{"num_hidden_layers": 9, "hidden_size": 160, "num_attention_heads": 2, "num_key_value_heads": 2, "head_dim": 64, "intermediate_size": 448, "vocab_size": 2048, "hidden_act": "swiglu", "norm": "rmsnorm", "norm_place": "pre", "norm_eps": 1e-05, "positions": "rope", "rope_theta": 500000.0, "rope_fraction": 0.75, "qk_norm": false, "attn_scale": 0.125, "bias": "qkv", "tie_word_embeddings": false, "parallel_block": false, "init": "normal", "init_std_qkv": 0.062, "init_std_o": 0.0, "init_std_up": 0.062, "init_std_down": 0.0, "optimizer": "muon_variant", "learning_rate": 0.00602, "beta1": 0.93, "weight_decay": 0.048, "lr_head": 0.00342, "warmup_steps": 200, "schedule": "wsd", "decay_fraction": 0.68, "decay_shape": "linear", "final_lr_fraction": 0.1, "batch_tokens": 16384, "max_seq_len": 512, "doc_mask": false, "z_loss": 1e-05, "train_tokens": 123600000, "max_steps": 7544, "dataset": "wikipedia_en"}
Each number is 128 + 24 x the weight over its row's rms, rounded and kept within 0 to 255. Layers, rows and columns count from 0. The size above them is the row's rms in percent of the matrix's.

# layer 5 MLP up, 448x160, rms 0.117, rows 48-62, columns 0-159
size [101 114  96  95 111 102  94 102 105  97  95 100  90  98 108]
[[121 128 119 141 163 132 128 143 132 119 105 141 107 119 113  96 103 107 157 144 117 114 135 168 107  96 122 128  88 122 152 137  84 127 168  90 114  64 135 130 184 127 115 158 148  97 130 146 166 147  90 136 124 135 106 112  84 132 107 111  76 132  80 161 102 118  96 112 144 111 108 118 160  78 117 160 126  88 131 139 115 112 120 154 125 141 109 126 132 139 142 152 149 138 118 108 105 148 156 142 134 151 113  93 101 115 170 130 140 106 116 155 154 160 145 147 108 164 166 103  93 148 134 101 166 133 144 140 133 126 133 210  98  58 163 137 145 133 124 106 125 163 109 130 108 138 108 118 144 118 128 149 114 142 121 123  95 115 121 115]
 [124 136 192 159 112 109 113 118 155 114 132 141 120 100 109 121 131 166 132  91 135 145 168 119 115 117 130 150 108 126 165 138 103 103 126 146 156 149  93 103 123 171  83 140 131 116 102 152 105 134 144 160 167 136 110 122 136 166 112 180 119 142 129 115 128 123 152 106 126 110 155 107 130 142 141  81 115 117 120  85 128 129 108 137 105 124 121 116 145 130  87 119 147 121 120 106 172 163 110 112 178  90 137 154 157 147 119 178 157 186 130  90 159 160 106 128 121 164 122 129 108 123  98 135 100 107 136 110 169 130 117 109 136 127 106 143 163 121 132  92 178 138 105 170  98 130 132 120 102 159 157 115 131 134 190 132 167 130 113  88]
 [ 67 140 124 136 142 131 166 106 143 137  62 116 151 132 120 130 125 104 133 151 126 127 107 140 155 171 152  89 127 138  93 110  98  72 135 102 123 128 147 125 147 131  99  99 122 127 128 145 125 150  99 115 102 142 155 124 165 151 143 140 118 120 145 107 135 139 147 126 160 126 122 179 161 123  92 136 153 170 117 108 126 100 123 100 158 143 145 134 101 157 150 134 137 128 138 137 182 127 129 144 172  87 135  90 104 179 118 162 131 122 144 107 137  85  83 116  86  81 105 127 199 136 128 133  81 160 124 103 117 133 119 131 112 151 179 113 121 130  92 120 134 110 126 103 180 147 119 122 114 151 120 144 122 108 103 147 139 134 130 143]
 [110 149 146 109 161 130 117  76 120 146 117 101 146 135 158 170  95 167 124 146 108 152 146 108 139 108 101 167 138 130 174 164 126 113 141 126 161 135 126 126 146 133  98 163  88 101 186 103 144 155  94 121 157 152 107 139 128 144 105 152 116 113 155 109 156 106 120 145 108 104  94 116  69 128 144 142 120 129 146 114 119  77 116 120 131 147 124 112 140 125 135 115 149 118 133 171 155  83 139 126 124 124 126 105 157 158  94 139 126 134 160  74 171 105 103 142 171 138 154  86 134 154 120 103 118 135  92  96 144 143 124 108 123 118 120 142  78 133 154 111 120 149 131 140 155 117 158 159  98 147 128 111 100 123 180 154 112 120 184 111]
 [ 86 190 143 119 153 121 174 117 108 120 131 167 169 126 145 109 146 139 133 158 113  99 128  90 163 137 127 144 172 108 138 117 142 113  93  93 121 134 136  90 124 130 140 140 118 111  92 181 140 151 156 159 161 112 148 128 126 127 136 133 200 170 124 161 138 157 118  95 149 140 129 161 126  80 136 140 138 120 113 121 133 114 166 142  58 111 109 109  92 154 117 128 123 128  91 131 104 136 129 132 143 119 131 154 101 134 131 115 108 160 152 106 132 109 153 117 108 122 117 102 122 126 135  83 135 113 154 137 122 129 158 137 115 118 150 116  91 119 150  97 183 126 122 115 146 124 167 112 152 167  86 167  80  83 109 130 122 150 127 111]
 [112 142 160 115 119 165 173 144 186  81 160 132 121 203 131 125 127 130 124 138 163 104 124 160 120 146 105 107 142 188 122 130 141 165 131 122 121  96 177 134 171 114 149 116 137 100 107 134  99 119 104 118 138  83 132 125 140 132 132 107 148 148  48 131 107 161 136 100 118 133 151 141  95 143  93  94 150 119 121 129 144  74 122 147 145 117 118 153 134 128 191 164 105 130 124 132 170  86 169 112 117 118 112 131 123 103 135 119 162 132 159 119 148 148 122 101 131 158 116 122 148 103 145  92 159 110 114 188 113 148 148 126  93 135 119 129 131 139 137 131 154 134 124 112 135 126 113 162 126 156 166 114 114 126 126  99 135 117 128 134]
 [123 165 113 198 132  98 121  81 143 138 175 116 136 132 125 116 162 116 120 137 174  94 118 127 129 115 109 133  95 109 152 134 103 135 125 121 152 109 160 129 108 135 111 109 133 103 148 152 102 126 155 121 103 105 116 171 155 113 101 137 103 122 144 138 143 175 165 128 122 153 133 103 126 127 111 105 128 140 118 182 166 176 126  90 142  98 118 115 149 131 117 172  72  88 181 114 104 102 169 162 118 143  90 136 143 138 136 157  87 114 138 110 142  97 106 101 136 124 101 138 129 150  52 116 123 105 149 145 160 118 126 108 110 120  88  93 117 103 118 136 127  98 114 144 134  99 139 100 122 100 107 116 142 111  94 124 155 137 141 141]
 [120 128  87 158 123  99  87 130 162 130 102 103 134 134 136 164 134 138 132  87 133 128 180 118 106 116 130 198 136 162 183 111 167 148 148  99 181 111 134 132 127 191 143 114 136 126 134 120 152 158 132 110 126 109 142 165 156 121 118 133 109 143 118 140 129 115 122 108 150 127 168 121 136 170 118 136 159 128 155 114 171 114 117 113 143 150 128 176 136 191 123 139 151 195 118 146 130 165 145 156 136 153 134 120 149 123 141 121 140 105 155 125 147 168 102 151 137 141 108 170 126 145 126 147 155 147 153 117 110 171 128 126 106 120  91 129 132  93 138 155 136 117 112 154 140 120  90 126  93 117 129  97 142 122 117 110 160 169 117  88]
 [127 122 167 142 131 148 161 162  97  83 150  84 119 109 155 167 131 138 117 117 118 145 117 129 132 164 146 170 162 166 164  93 144 106 144 133 135 132 174 129 123 131 131 136  97 126  99 127 100 106 130 155 165 123 151 138 205  70 123 150 142 141 111 155 141 133 132 165 160 124 162  92 136 148 149 106 144  91 111 179 135 141 114 151 148 140 130 108 149  97 157 142 109 102 114  86 141 130 118  97 123 102 137 109 108 115 149 157 121 130 152 142 132 110 105 138 149 159 146 120 118 155 124 139 143 126 122 143  89 113 116  85 183 133 166 145 143 162 159 157 128 125 114 135 171 158 111 112 109 135 112 175 153 126 127  88 103 108 158 121]
 [ 95  98 120 139 126 144  84 159  85  73 131 130 119 130 140 150 132 145 119 154 144 135 131 160 120 129 119 131 133 155  82 145 104 125 155 112 127 162 116 100 102 123 130 144 103 105 120 135 126 141 133 145 123 160 111 133 123 188 140 140 119 137 124  88 147 121 146 134 125 134 122 200  95 116 129 118 132 123 124 132 154 179 131 154 125 183 162 139  83 145 151 147 153  90  86 130 128 157 114 143 129  63 161 128 117 130  88 178 121 148 104 156 124 119 128  90  94 119 152 112 137  90 118 153 128 101 103 147 141 190 107 145 100 106 111 130 103 114 108 125 112 110 162 148 128 119 133 119 153 103 160 134 180 141 120  73 137 134 103 123]
 [ 98 149 148 159 119 125 121 150 153 127 168 146 124 171 115 155 137 154 145 160 113 107 142  70 144 125 110 112 148 106 132 115 110  91 132 131 137 123  84 124 134 125 102 126 121 112 160 144 167 147 130 106 101 138 169 166 107 148 142  84 109 118 110 143 130  93  91 143 135 131 169 131 169 130 141 133 151 102 158 133 175  98 124 118  78 154 169  99 110 114 131 156 144 152 159  81 124 130 162 133 172  77 104 131  87 162 118 152 159 135 139 158 156 144 132 173  97 130 120  82 151 131 149 138 141 128 137 152  84  95 154  95 115 123 122 125 136 128 125 142 169 158 140 131 160 123 155 116 121 132 137 143 119 134 117 112 170  72 125 147]
 [136 117 196 120 139 129 100 143  77 122 111 109  99 117  91  80 148 133 158  92 158 106  94 141  85 134 125 111 102 148 128 113 110 134 144 142 147 130 126 119  86 130 108 133 130 126 131 113  92  98  93 146  55 182 153 146 119 151 155 112 183 120 169 149 156 173 136  79 170 111 111 137 122 126 103 146 142 132 132 132  88 125 129 133 135 147 123 129 126 133 127 115  98 103 131 122 122 171 108 162 121 100 101 145  94 104 131 150 145 163 121 152 115  74 121 135 141  65 133 156 114  81 119 107 108 134 131 136 147 121 122 139 116 121  96 145 144 164 124 132 130 159 133 151 138 107 140 109 150 175 144 127 131 174 132 127 138 104 141 124]
 [181 139 108 121 169 100 147  95 135 112 112 166 155 137 109 135 154 128 146 157 171 123 107 109 111 109 121 103 188 127 108 141 152 105 149 111 122 126 155 118 153 174 133  95 147 139 119  98 118 144  94 194 124 162  90 127 106 112 149 127 126 140 133 128 110 121  82  90 162 140 115 170 103 171 134 157 142 130 133 155 144 139  91 124 133 129 101 119 124 115 124 117 125  93  87 151 126 132 132 114 114 142 145 111 153 124 125 146 117 110 145 126 120 171 144 145 153 133 162 134  73 131  77 104 136 143 139 118 112 121 128 135 134 146 155 150  80 115  87 125 138 147  77 137 115 164 147  98 106 139 163 113 185 143 152 113 130 128 187 109]
 [ 88 132 130 107 127 114 118 136 114 108  65 130 126 108 149 113 146 158 149 102  92 128 104 134 146 114 123 130 127 152 136 150 138 120 104 135  93 162 128 122 134 150 112 102 103 143 120 151 152 148 149 108 104 153 132 121 132 117 127 179 128  92 145 141 130 156 143 150 116 168 112 109 118 112  74 144 139  89 163 112 125  99 141  84 144 104 147 142 156  82 156 122 129 160 120 108 128 130 146 141 127 123 152 138  96 129  70 106 134 126 147 179 140 136 133 100 145 102 195 124 113 103 104 135  78  99 105 102 156 112 179 151 140 169 115 119 125  68 117 147 125  95 158 113 142 131 124 186 101 117 134 102 161 170 104 138 143  96 115 147]
 [123 107 123 149  90 121 146 124 130  94 118 166 151 116 122 114 113 129 113 126 117 132 100 120 114 134  95 128 125 156  96 200 166 147 103  92 147 132 112 172 104 147  87  96 127 100 113 126 133 153 111 140 132 146 115  97 125 140  75  70  97  90 143 145 134  84 103 144 154 134 116 105 147 162 126  42 129 114 141 151 120 148 110 125 117 130  99  98 141 153 139 135  94 204 139 102  98  92  96 145 118  92 134 151 129 160 103 130 134 150 100 122 114 121 107 134 140 138 132  91 157 140 110 108 164  95 119 164 119 108 149 138 116 124 136 142 119 130 139 116 160 159 101 117 130 135  97 121 131 149 156 114 136 134 147 103  97 123  80 138]]
# layer 5 MLP down (transposed), 448x160, rms 0.0376, rows 48-61, columns 0-159
size [103 107 111  96 104  99  88 104 100  97  98 108 102  96]
[[139 142 120 159 152 116 161 101 123 145 147 138 135  85 141 172 103 149 131 114 133 122 133 128 127 131 135 157  98 144 123  65 129 134 125  81 127 159 133 121 129 124 141 148  73 155 109  86 100 135 101 100 155 112 142 112 153 156  98 121 107  89 138  86 155 107  85 111 110 143 118 116 125 127 125 173 113 131 123 137 116 105 118 102 148 123  91 160 131  87 126  95 111  87  97 140 140 112 168 133 146 145 159 136 120 112 116 106 165  98 118  97  97  85 136 136 159 151 181 106 132 115 130 116 132 157 130 144 103 145 122  69 141 128  89  94 129 120  94 170 145 102 138 127 143 131  82 138  87 144 176 138 160 148 161 109 157 138 149 135]
 [ 83 111 144 151 102 145 104 106 142 123 120 125 152 106 135 160 116  96 137 120 118 152 135 152 140 139  39 125 105  83 117 147 108 146 182 158  96 125  88 171 140 136 159  67 171 147 136 124 116  95 148 181 107 150 108 174 133 146 173 125 122 141 120 142 135 129 145  75 110 132 155 115  98 113 120 131 138 117 125 137  95 132 105 116 147 110 112 128 126 134 116 170 122 164 132  92 109  89 139 112 133 135  97 129 102 101 136 108 157 100 113 112 122 114 116 111 144 100 128 186 177 127 151  84 135 121 135 139 110 121 145  99 112 109 162  93 129 118 110 148 131  81 135 111 147 172 122 129 121 110 105 137 135 157 116 111 136 122 121 112]
 [132 107 130 145  81 118 136 148  63 109 142 153 113 118 117 121 133 101 119 138 113  94 138 121 125 114 114 149  94 142 133 116 131  70 139 144 140 137 107 114 130 127 104 141  73 104  97 110 153 163 141 124 107 142 112 132 142 125 186 141 146 111 115 124 135 148 116 168 108 160  96 123 119 112 131 168 157 106 141 167 144 151 170 104 127 180 140 110 120 129 181 151 100  92 125 132 127 162 135  93 141 101 119 103 105 139 128 167 172  83 148 171 155 117 121  83 134 138 156 119 157 131 145 138 155  96 134 160 143 151 145 134 149 107 147 142 122 136 159  95 111 127 129 166 111 124 176 157 141 139 156 126  56 135 116 130 104 142  93 120]
 [130 136  89 125 170 107 134 116  96 145 125 135 152 128 132 149 105  94 156 131 149 102 134 134 140 132 108 148 148 127 114 116 100 180  99 169 117 113 172  98 113 111 113 134 165 146 163 125 165 110 168 152 154 109  93 150  94 162 106  93  80 152 141 140 120 127 122 148 168 103 185 134 140 109 133 126 148 134 131 142 110 132 136 152 156 117 177 100 151 136 119 136 109 108 118 119 143 170 129 136 104 130 151 125 170 163  98 113 119 138 115 157 136 146 161 103 108 106 139 154  96 110 129 143 153 111 142 114 149 125  77 103 145 118 170 134 157 111 125 151 150 155 132  62 152 117 132 111 123 134  88  75 119 116  75  88 135 141  93 116]
 [120 118 149 146 126 111 134  87 117 172 123 141 133  97 148 137 122 140 138 148  78 158 152 104 136 122 118 112 147  83 135  84 147 142 182 148 161 157  80 166 129 144  80 112 208 102 160 128 157 105  90 132 131 140 101 110 162 142 144 119  75 115 152 160  78 128 129 166 142 116 176 122 142 124 121 154  96 160 131  89 118 143 104 154 128 105 164 103 118 124 132 126 179 129 106 105 126 147 131 132 125 131 143 130 149  98 114 130 157 135  74 180  95 152 161 141 109 136 125 142 134 101 139 144 163 149 140 152 144 122 115 108 144 136 173 127  87 133 126 154 147 136 163 107 124 108 134 142 119 115 126 126 117 139 126 128 108 150 119 123]
 [ 90 168 151  87 117 137 118 122 167  80 126 112 169 103  64 140 151  97 110  91 120  75  99 147 104 144 165 164 130 119  87  92 128 114  91  87 133 113 135 121  94 104 106 131 116 115 164 124 160 146 127 194 148 114 134 163 134 110 129 141 111 151 176 108 156  91 121 126 122 122  99 127 138  98 138 141 107 109 103  88 122 119 111 103 140 121 139 163 109 133  98 179 185 130 135 164  84 155 154 132 129 131 111 132 153 120 111 140 150 139 129 135 127 138 133 120 113 115 119 146  80 132 112 132 131 127 173 154 150 126 132 166 138 105 140 131 133 139 136 137 171 125 112 155 135 143 147 110 156 127 124 118 159  92 106 171 136 133 140 120]
 [170 100 141 102 122 131 143 153 170 146 143 145 152 123 178  96 127 167 106 119 134  50 125 146  97  84 124 132 106 140 166 146 153 122 152 104  94 111 150 146 156 102 105 155 122  68 129 150 124 154 109 149 137 155 140 146 109 177 138 145 147 121 121 131 111  98 103 140 106 124 137 185 100 139 129 154 159 114 133 151 155  80 136  77 130 107 135 137 103 122 131 131 141 157 149 103 133 150 150 133 141  90 108 104 156  80 125 148 129 105 147 123 106 143 158 161  76  96 114  98 151  95 124 123 116 130 122 109 152 151 120 166 116 122 148 117 146 139 125  97 127 155 103  86 129 124 107 145 151 113 132 150  70 113 136 124 129 105 148 123]
 [153 133 125 108 151 101 132 123 115 156 110 152 101 114 167 137 115 140 137 128 155 159 124 128 115 130 129 116  81  77 163  78  95 162 113  95 189 122 133  85 106 132 135 166 132 118 157 145 127 124 130 116 103 114 113 138 197 163 114 118 114 131 106 120 115 118 153 152 157  98 142 147 128 114  99  96 119 148 171 122  83 153 137 133 111 129 148 127  80 129 108 127 108 133 151 145 166 109 123 138 152 164 103 131 133 129 116 153 110  90 116 119 157 144 133 107 106 162 114 136 181 163 157  84 124 103 133 135 135 107 127 173  84 183 145 142  84  93 175 123 152 119 129 133 110 105 109 152 132 142 101 105 169 151 140 126 122 117 117 142]
 [142 125 174 148 117 135  91 105 134 105 121 105 133  81 111 127 128 127 135 164 102 115 117 154 179 136 111 102 108 106 180 106 126 153 135 193 195 146 122 161  72 123 144 107 146 102 183 132 135 113 118 144 152 115 156  97 124 145  75  95 153 104  97 131 125 130 108 108 133 159 101 124 121 151 137 145 100 129 124 152 136 114 161 145 153 148  97 135 104  75 105  93 150 112 106  98 142 132  99 137 136  98 131 143 136 141  95 102 154 122 154 147 129  93 133 111 134 130 132 117 160  68 120 116 129 141 166 107 121 185  98 154 116 113 124 184 145 158 136 137 157 137 126 137 150 148 159 118 116 139 121 113 127 112 130 142 140 136 138 132]
 [151 127 158  85 115 146 121 104 131 152 119 140 158  96  99 157 119 138 111 137 143 120 137 174 121 130 104  76 120 169 144 126 125 116 133 119 108 126 113 149 105  95 135 134 122 136 127 113 168 113 132  81 144 150 134 146 136 105  87 165 150 188 130 116 106 150 161 113 112 124 124 143 130 124 119 139 119 161 146 132 120 130 150  92 148 113  78 125 136 145 213 122  99 149 124 133 137 144 178 118  95 176 110 102 109 135 119 127  82 160 180 134 121 138 125 128 142 141 173 146 144 159 111 127 145 126 133 124 119 147  83 134 149 114 138 131 142 102 154 104 125 134 160 129 104 159 133 113 129 214 167 130 120 128  96 144 146  93  86 121]
 [115 148 145 103 126 110 107 155 141 131  90 141 127 128 164 124 140 106 115  87 184 104 138 105 159 112 117  94 105 101 117 156 116  87 150 142 137 141 108 115 137 151 141 153 119 175 105 124 134 141 124 113 138 109 103 134 148  92 114 186 157 165 137 121 163 115 131  93 117 112 130 118 130 126 138  98 128 180 128 136 146 103 118 105 168 137 128 157 112 124 126 188 143 117 102 108 108 154 118 113  86 161 174 106 116 116 115 170 149  85 107  86 105 137  93  99  93  89 131 156 106  83 134 138 108 163 116 115 107 114 159 144 176 106 133 108  98 118 104 146 147 102 140  93 148 109  95 170 141 154 134  99 165 121  98 133 127 121 126 136]
 [115 164 142 110 137 125 145 123 181 128  90 121 161 126 132 127 136 130 129 131 149 164 131 149 126 133 151 174 142 127 112 117 105 141  66 127 127 154 126 141 118  76 137 141 144 145 139 138 128 117 136 125 132 129  99 126 114 125 153 153 121  90 130 128 115 142 131 131 173 105 154 132 115  92  73 162 125 167 116  95 118 124 135 132 106 130 116 140 147 119  91  98 160  90 141 168 140 135 177 149 152 140 122 104 130 184 112  90  93  98 147  93 123 112 203 125 178 124  95 131  78 106 132 131 134 134 148 105 128 132 117 127 115 182 129 134 125 136 111 112 158 106 109 103  89 131 134 135 110 146 114 191 138 125 120  75 172 156 142 103]
 [ 85 122 169 142 132 137 166 177 181 130 143  68 124 113 117 122 109 120 119 162 136  79  90 151 133 133 169 172  92 114 117 108 128  89 123 143 122 150 114 133  88 109 138 170 130 133 126 137 124 109 111 128 166 104 125 121 141 120 163 127 136 110 134 177 158 150 126 114 124 131 114 156 134 124 147 152 132 163 139 144  98 130 138 132 147 132 170  99  94 161 163 103 124 124 136 158 130 134 150 144 113 113 148 138 142 132 114 111 107  91 116 145 136 152 132 156 102 103  80 136 175  92 103 152 113 126 125 152 162 163 152 109 186 115 114  81 147 117 142  95 117 149 146 167 106 128 154 143 152 125 154 127 122 142  66 159 137  94 122 126]
 [158 120 130 160 111 135 110  81 110 150 120  99 127 114 162 117 125 114 124 170 144 103 105 170 128 119 145 135 134 130 131 137 123  97 151 123 136  94 128 133 104 134 135 129 161 191 145 146  90 108 134 115 127 163 121 155 110 144 148 116 122 128 104 109 133 104 156 105 104 108 111 121  96 107 135 141 104 126 103 123 102 126 105 163 120 144 133  94  82 127 129 128 140 109 149  83 119 116 144 152  98 126 132 148 167  95 141 113 159 109 170 102 154 127 121 102 111 174 122 150 123 173  94 168 120 127 133 144 105  75 106  84 185  92 122 147  85 114 133 158 104 134 164 121  97 153 133 154  95 120 144  99 103 156  78 142  66 152 149 142]]
# layer 5 MLP gate, 448x160, rms 0.11, rows 49-62, columns 0-159
size [113  95  96 108  99  97 105 101 105  99  99  96 102 106]
[[141 130  92 121  87 137 156 125 153 109 114  79 162  75 111 115 115 149 104 171 120 125 106 115 107 132 140 134 128 107 114 125 137  86 109 109 121 129 157 168 137 118  60 158 149 129 157 103  81 112 130 151  92 147 126  92 131 119 117 127 132 164 101 119 167  82 164  85 148 136 115 141 129 100 109 144 115 138 148 158 122 167 145  92 112 136 134 160 153 150 104 115 107 139 138 123 138 151 105 146 129 142  76 141 103 172 140 121 153 103 168 116 163 163 139 175 157 151 111 134 113 124 146 153 147  86 148 106  90 129 117 146 132 129 147  94 142 159 124 118 153 137 108 137 146 138  92 130 181 128 105 152 109 100 152 125 110 123  98  93]
 [143 131 105 151 151 146 129 137 110 124 117 106  76 144  76 145 121 150 127 133 121 129 112 129 163 136 147  91 143 100 114 115 118 150 118 113 124 108 112 102 104 119 146  91 121 129  99 143  90 110 149 145 137 138 151  83 114 138 121 140 148 175 140  91 104 126 131 150 110 176 115 170 103 108 176  92 136  85 145 147 130 102 188 157  93 147 143 115 136 123 128 143 134 123 128 167 112 119 148 129 123 133 170 104 149 115 144  91 120 135 125 146 124 178 198 102 110 163 134 138 105 108 117 106 145 135 141 168 149 149 154 123 128 131 118 114 182 149 141 151  80 110  94 111 105 116 135 114 193  93 135 146 159  90 135 158 139 143 102 135]
 [139 130 142 156 120 150  97 143 115 164 142  75 183 141  90 147 146 166  83 116 111 119 120 131 114  98 122 119 112  95 124  94 121  63 134 119 108 129 122 156 146 137 117 139 112  80 149 149 144 127 108 158 145 165 185 148 129 144 163 149  97 120  96 104 121 151 129 139 103 115 103  99 113 126 120 132 161 131 107 139 165  88  96 126 125 161 140 142  84 124 109 126 150 133 159 109 160  84 169  56 145 107 145  56 136 128 116 131 129 136 122 123 147 174 144 123 152 122 112 117 136 131 142 131 122 112 136  87 135 121 130 151 132 148 147 114 116 190 111  99 120 130 127 124 148 106 122 104 102 110 126 115 157 137 148 168 137 160 110 140]
 [109 124 137 142 146  93 118 138 109 137 112 124 155 115 168  97 154 108  90  97 119 114 133 160 119 108 130  79  86 114 145 101 143  97 175 128 160 130 138 112 152 135 134 111 115 149 161 122 138 117 108 137 119  94 103 155 157 126 122 131  97 130 165 180  96 150 128 121 133 176 145 140 114 105 139 133 122 139 122 141 119 112  94 123 158 139  81 126 134 136  88 113 124 130 105 108 136 185 143 162 141 114 108  98  87 117 153 119 145  91 107 158 107 121 140 177 122 130 193 161  68 155 130 120 115 174 107 140 129 116 110 181 112 154 146 154 147 134 135 127 154  95 185 133 163  96 121 147 118 126 119 151 146 144  86 124 144 113 149 121]
 [126 120 127 125 152 110 128 108 113 154 149 145 114 161 167 158  85 104 122  99 116 181 181 138 136 155 135 100 135  97 151 111 123  99 122 144 121 117 104 143 141 129 104 152  92 189 157 124  98 100 115 120 156 137  81 146 144  88 151 151 135 153 114  93 143 124 107  87 144 111 124 146 104 115 121 159 149 128 174 141 140 108 154 147 112 140 149 146  73 160 155 109 149 151 175 199 107 137 108 120 133 134 104 103 134 141 123 132 152  99 145 109 170 130  89 111 159 162 140 144 153 130 100 126 108 110 138 108 127 136 127 106  99 118 153 159 144 126 142 160 130 142 148 128 101 152  92 128 131 108 166 130 138 181 167 137 126  85 121 108]
 [137 124  94 136 120 184 140 134 133 127 138 121 143 124 116 111 181 141 151 133 116 151 146 141 139 120  96 125 159 121 171 109 117  96 155 118 127 107 145 118 191 135 120 118 125  91 127 119 148 164 106  95 138 127 102 127 108 150 127 130  76 128 106 157  87 149 128  98 122 140 114  70 156 154 127 183  95 120 128 158 138 157  89 127 116 102 131 151 132 111 146 109  97 181 151 114  96 129 117 117 139 139 136  91 126  82 130 141  96 145 106 133 101 141 113 101 121 146 120 126  97 115  98  81 115 130 161 107 116 155 139 135 119 135 150 140 112 132 116 148 136 104  86 119  88 151 126 165  90  60  94 108 169 128  75 151 119 139 133 156]
 [159 117 145 117 119 143 132 119 140  98  74 129 105 101 121  65 190 136 124 108 150 145 128 112 144 135  90  81 156 102  76 141 161  75 144 143 124 139 125 132 106 129 144  98 112 126 182 159 121 123 129  98 116 109 100  78 135  87 132 101 121  87 109 146 113 143 145 167 157 156 119 107 112 125  89 159 145 148 158 117  88 165 159 129 110 113 111 114 140 119 134  89 137 126 103 162 132 126 121 167 154 134 157 134 138 153 166 130 122 164 136  88 103 118 101 103 124 166 120 126 139 134 151  88 137 100 133 135 170 121 132 120 127 135 127  96  98 135 133  95 124 144 153 102 125 110 122 143 144 121 137  73 101 117 112 171 122 132 133  94]
 [135 119 106 134 177 164 145 116 158 122 116 150 175 136 150 121 138 183 112 121 151 161 126 109 114 134 152 136 137 146 118  90 126 131 148  58 130 143 143  65  92 107 131 159 117 162  93 105  99 137 118 113 146 130 135 140 163 109 160 133 108 119 120 156 144 127  72 147  98  77 179  98 151 138 129 153 140 119  98 130  93 182 107 124 125 120  84  92 160 150 177 133 158 117 125 191 145 144 138 138 126 101 135 120 150 102 172 186 136 110 120 113 135 103 116 114 147 106  92  98 100 107  98 112 116 130 109 110 134 128 142  98 113 141 148 138 110 122 153 128 135 143 119 138 155 148 123 139 122 118 123 109 121 120 124 166 132 105 120 114]
 [134 151 110 124 111 126 108 145 148 141 159 113 143 157 107 136 104 122 169 134 158 159 136 157 113 114 121 118 127 142 102 144  95 125 157 192 152 129 113 106 121 151 123 143 150 118 119 174 102 116 132 200 133 127 107 156 107 124 143 130 111 135 130 111 108 147 125 155 121 136 117 137 149 137 144 112 118 132 140 240 125 131 158 106 115 136 122 112  93 131 133 161 130 182 122 111 113 147  90 142 129 107 137 117 114 135 145 142  95 103  60 117 135 102 158 117 159 149 106 137 114 126 132 133 108 172 128 135 139 122  96 100 138 141 125 161 127  94  95 119 146 116 129 108 124 104 112 175 147 109 167 124 141  99 151 124 158 162 202 120]
 [129 139 103 115 127 178 129 101 115 170 124 126 159 111 128 158 113 151 104 136 106 145 189 110 122 147 122 130  69 105 105 133 115 138 143 152 128 152 137 129 119 119 103 163 147 119 155 132 170  82 140 154 144 111  99 122 151 185 134 100 115 131 149 127 139 127 106 102  90 107 114 119 137 113 177 188 109 128 149 157  91 117 144 100 120 113 126 130 140 106 117 123  97 154 128 148  67 114 159 137 115  87 124 149 151 113 138 117 103  97 109 128 141 118 111 143 129 124 152 165 195 170 126 117  95 143 110 109 115 150 101 113  87 125 118 174 134  92 115 121 128 113 151 166 109 111 121 108 160 123  69 152 128 142 104 125 132 122 132 173]
 [138 164 118 169 135 109  87 140 158 202 170 127  57 146 145 135 149 141 132 133 153  85 156  83 131 127 186 129 150 160 136  93 116 125 132 114 146 118 144 159 128 103 101 139 123 125 124 123 114 101 129  97 139 114 145 143  99 130  94 107 133 139 113 146 148 135  90 100 118 146 143 122 161 131 122 161  99 134 134 182 156 142  83 117  70 133 111  99 123 126 168 113 160 102 165 164 134 143 106 111 108 131 133 131 114 110 102 134 118 128 161 142 141 138 102 107 134 115  95 173 155 165 117 107 137 125 117 130 117 144 104 144 114 151 121 121 153 130 117 153 150 116 175 141 135 119  63 165 123 107 154 116 151 137 121 132 132 100  89 123]
 [125 143 137 104 149 156 124 144 124 123 165 109 131 129 160 121  97 145 106 148 129 120 136 154  85 116 152 129  74 134 140 105 125  96 141 123 150  94 134 151 131 106 121 152 118 130 106 101 164 145  51 145 162 154 140 136 103 131 164 166  67  96  83 112 134 167 102 142  87 100 102 155 135 104 144 134 131 132  86 139 147 115 111 138 115 114 156 139 102 151  68 112 116  79 170 111 139 152 104 117 142 145 117 144 134 135 138 170 112  92 136 157 145 156 122 126 131 136  80 124 137 131 102 108 142 107 154 175 132 157 125  94 150 149 154  96 132 163 108 107 150 130 146 102 130 147 122  99 160 128 132 132 155 115 121 140 184 104 142 149]
 [170 130 106  91 155 163 103 160 205 145 147  94 104 126 106  95 109 111 136 131 142 131  70 121 123 130 146 163 145 107 179 114 119 138  96 181 149 133 121 157 125 106 122 131 125 131 171 115 145 149 117 127 122 164 161 129 124 179 113 112 126 138 163 132 124 119  98 168 138 159 161 147 120 110 136 108 150 131 111 146 142 109 165 111 121 132 128 108 148 143 142  89 154  97 124 117 140 146 139 114 145 150 115 118 121 179  89 137 123 167 153 174 130 135 149 139 123  89  72 144 131 104 150 125 157 122  86 136 165 145 113 135 153 169 158 116 107 105 131 140 190 141 127 131 126  85 133 149 125 122 105 123 124 146 116 159 147 124 118  97]
 [141 132 133 108 124 106 160 123 141 147 142  81 122 152 103 156  94 132 153 123 164 110 153 136  70  79 149 112  66 167  83 144 149 132 142 146 107 133 170 132 115 170 145 162 155  91 113 124 127 105 117 135 166 109 148 143 109 138 172 120 114 130 116  94  72 101 127 112 156  86 107 126  99 138 151 107 142  83 149 125 131 111 123 126 135 122 114 117 110 106 198 102 106 129 132 115 139  81 133 121 136 104 130 168 180 173 136 123 104 114 132 140 154 157 147 125 120 140 133 125 130 161 107 120 151 142 122 157 129 128 129 147 170 165 147 126 198 112 117 145 145 120 137 117 124 111 137  92 137 118 148 138 143 122 110 126 156 117 135  88]]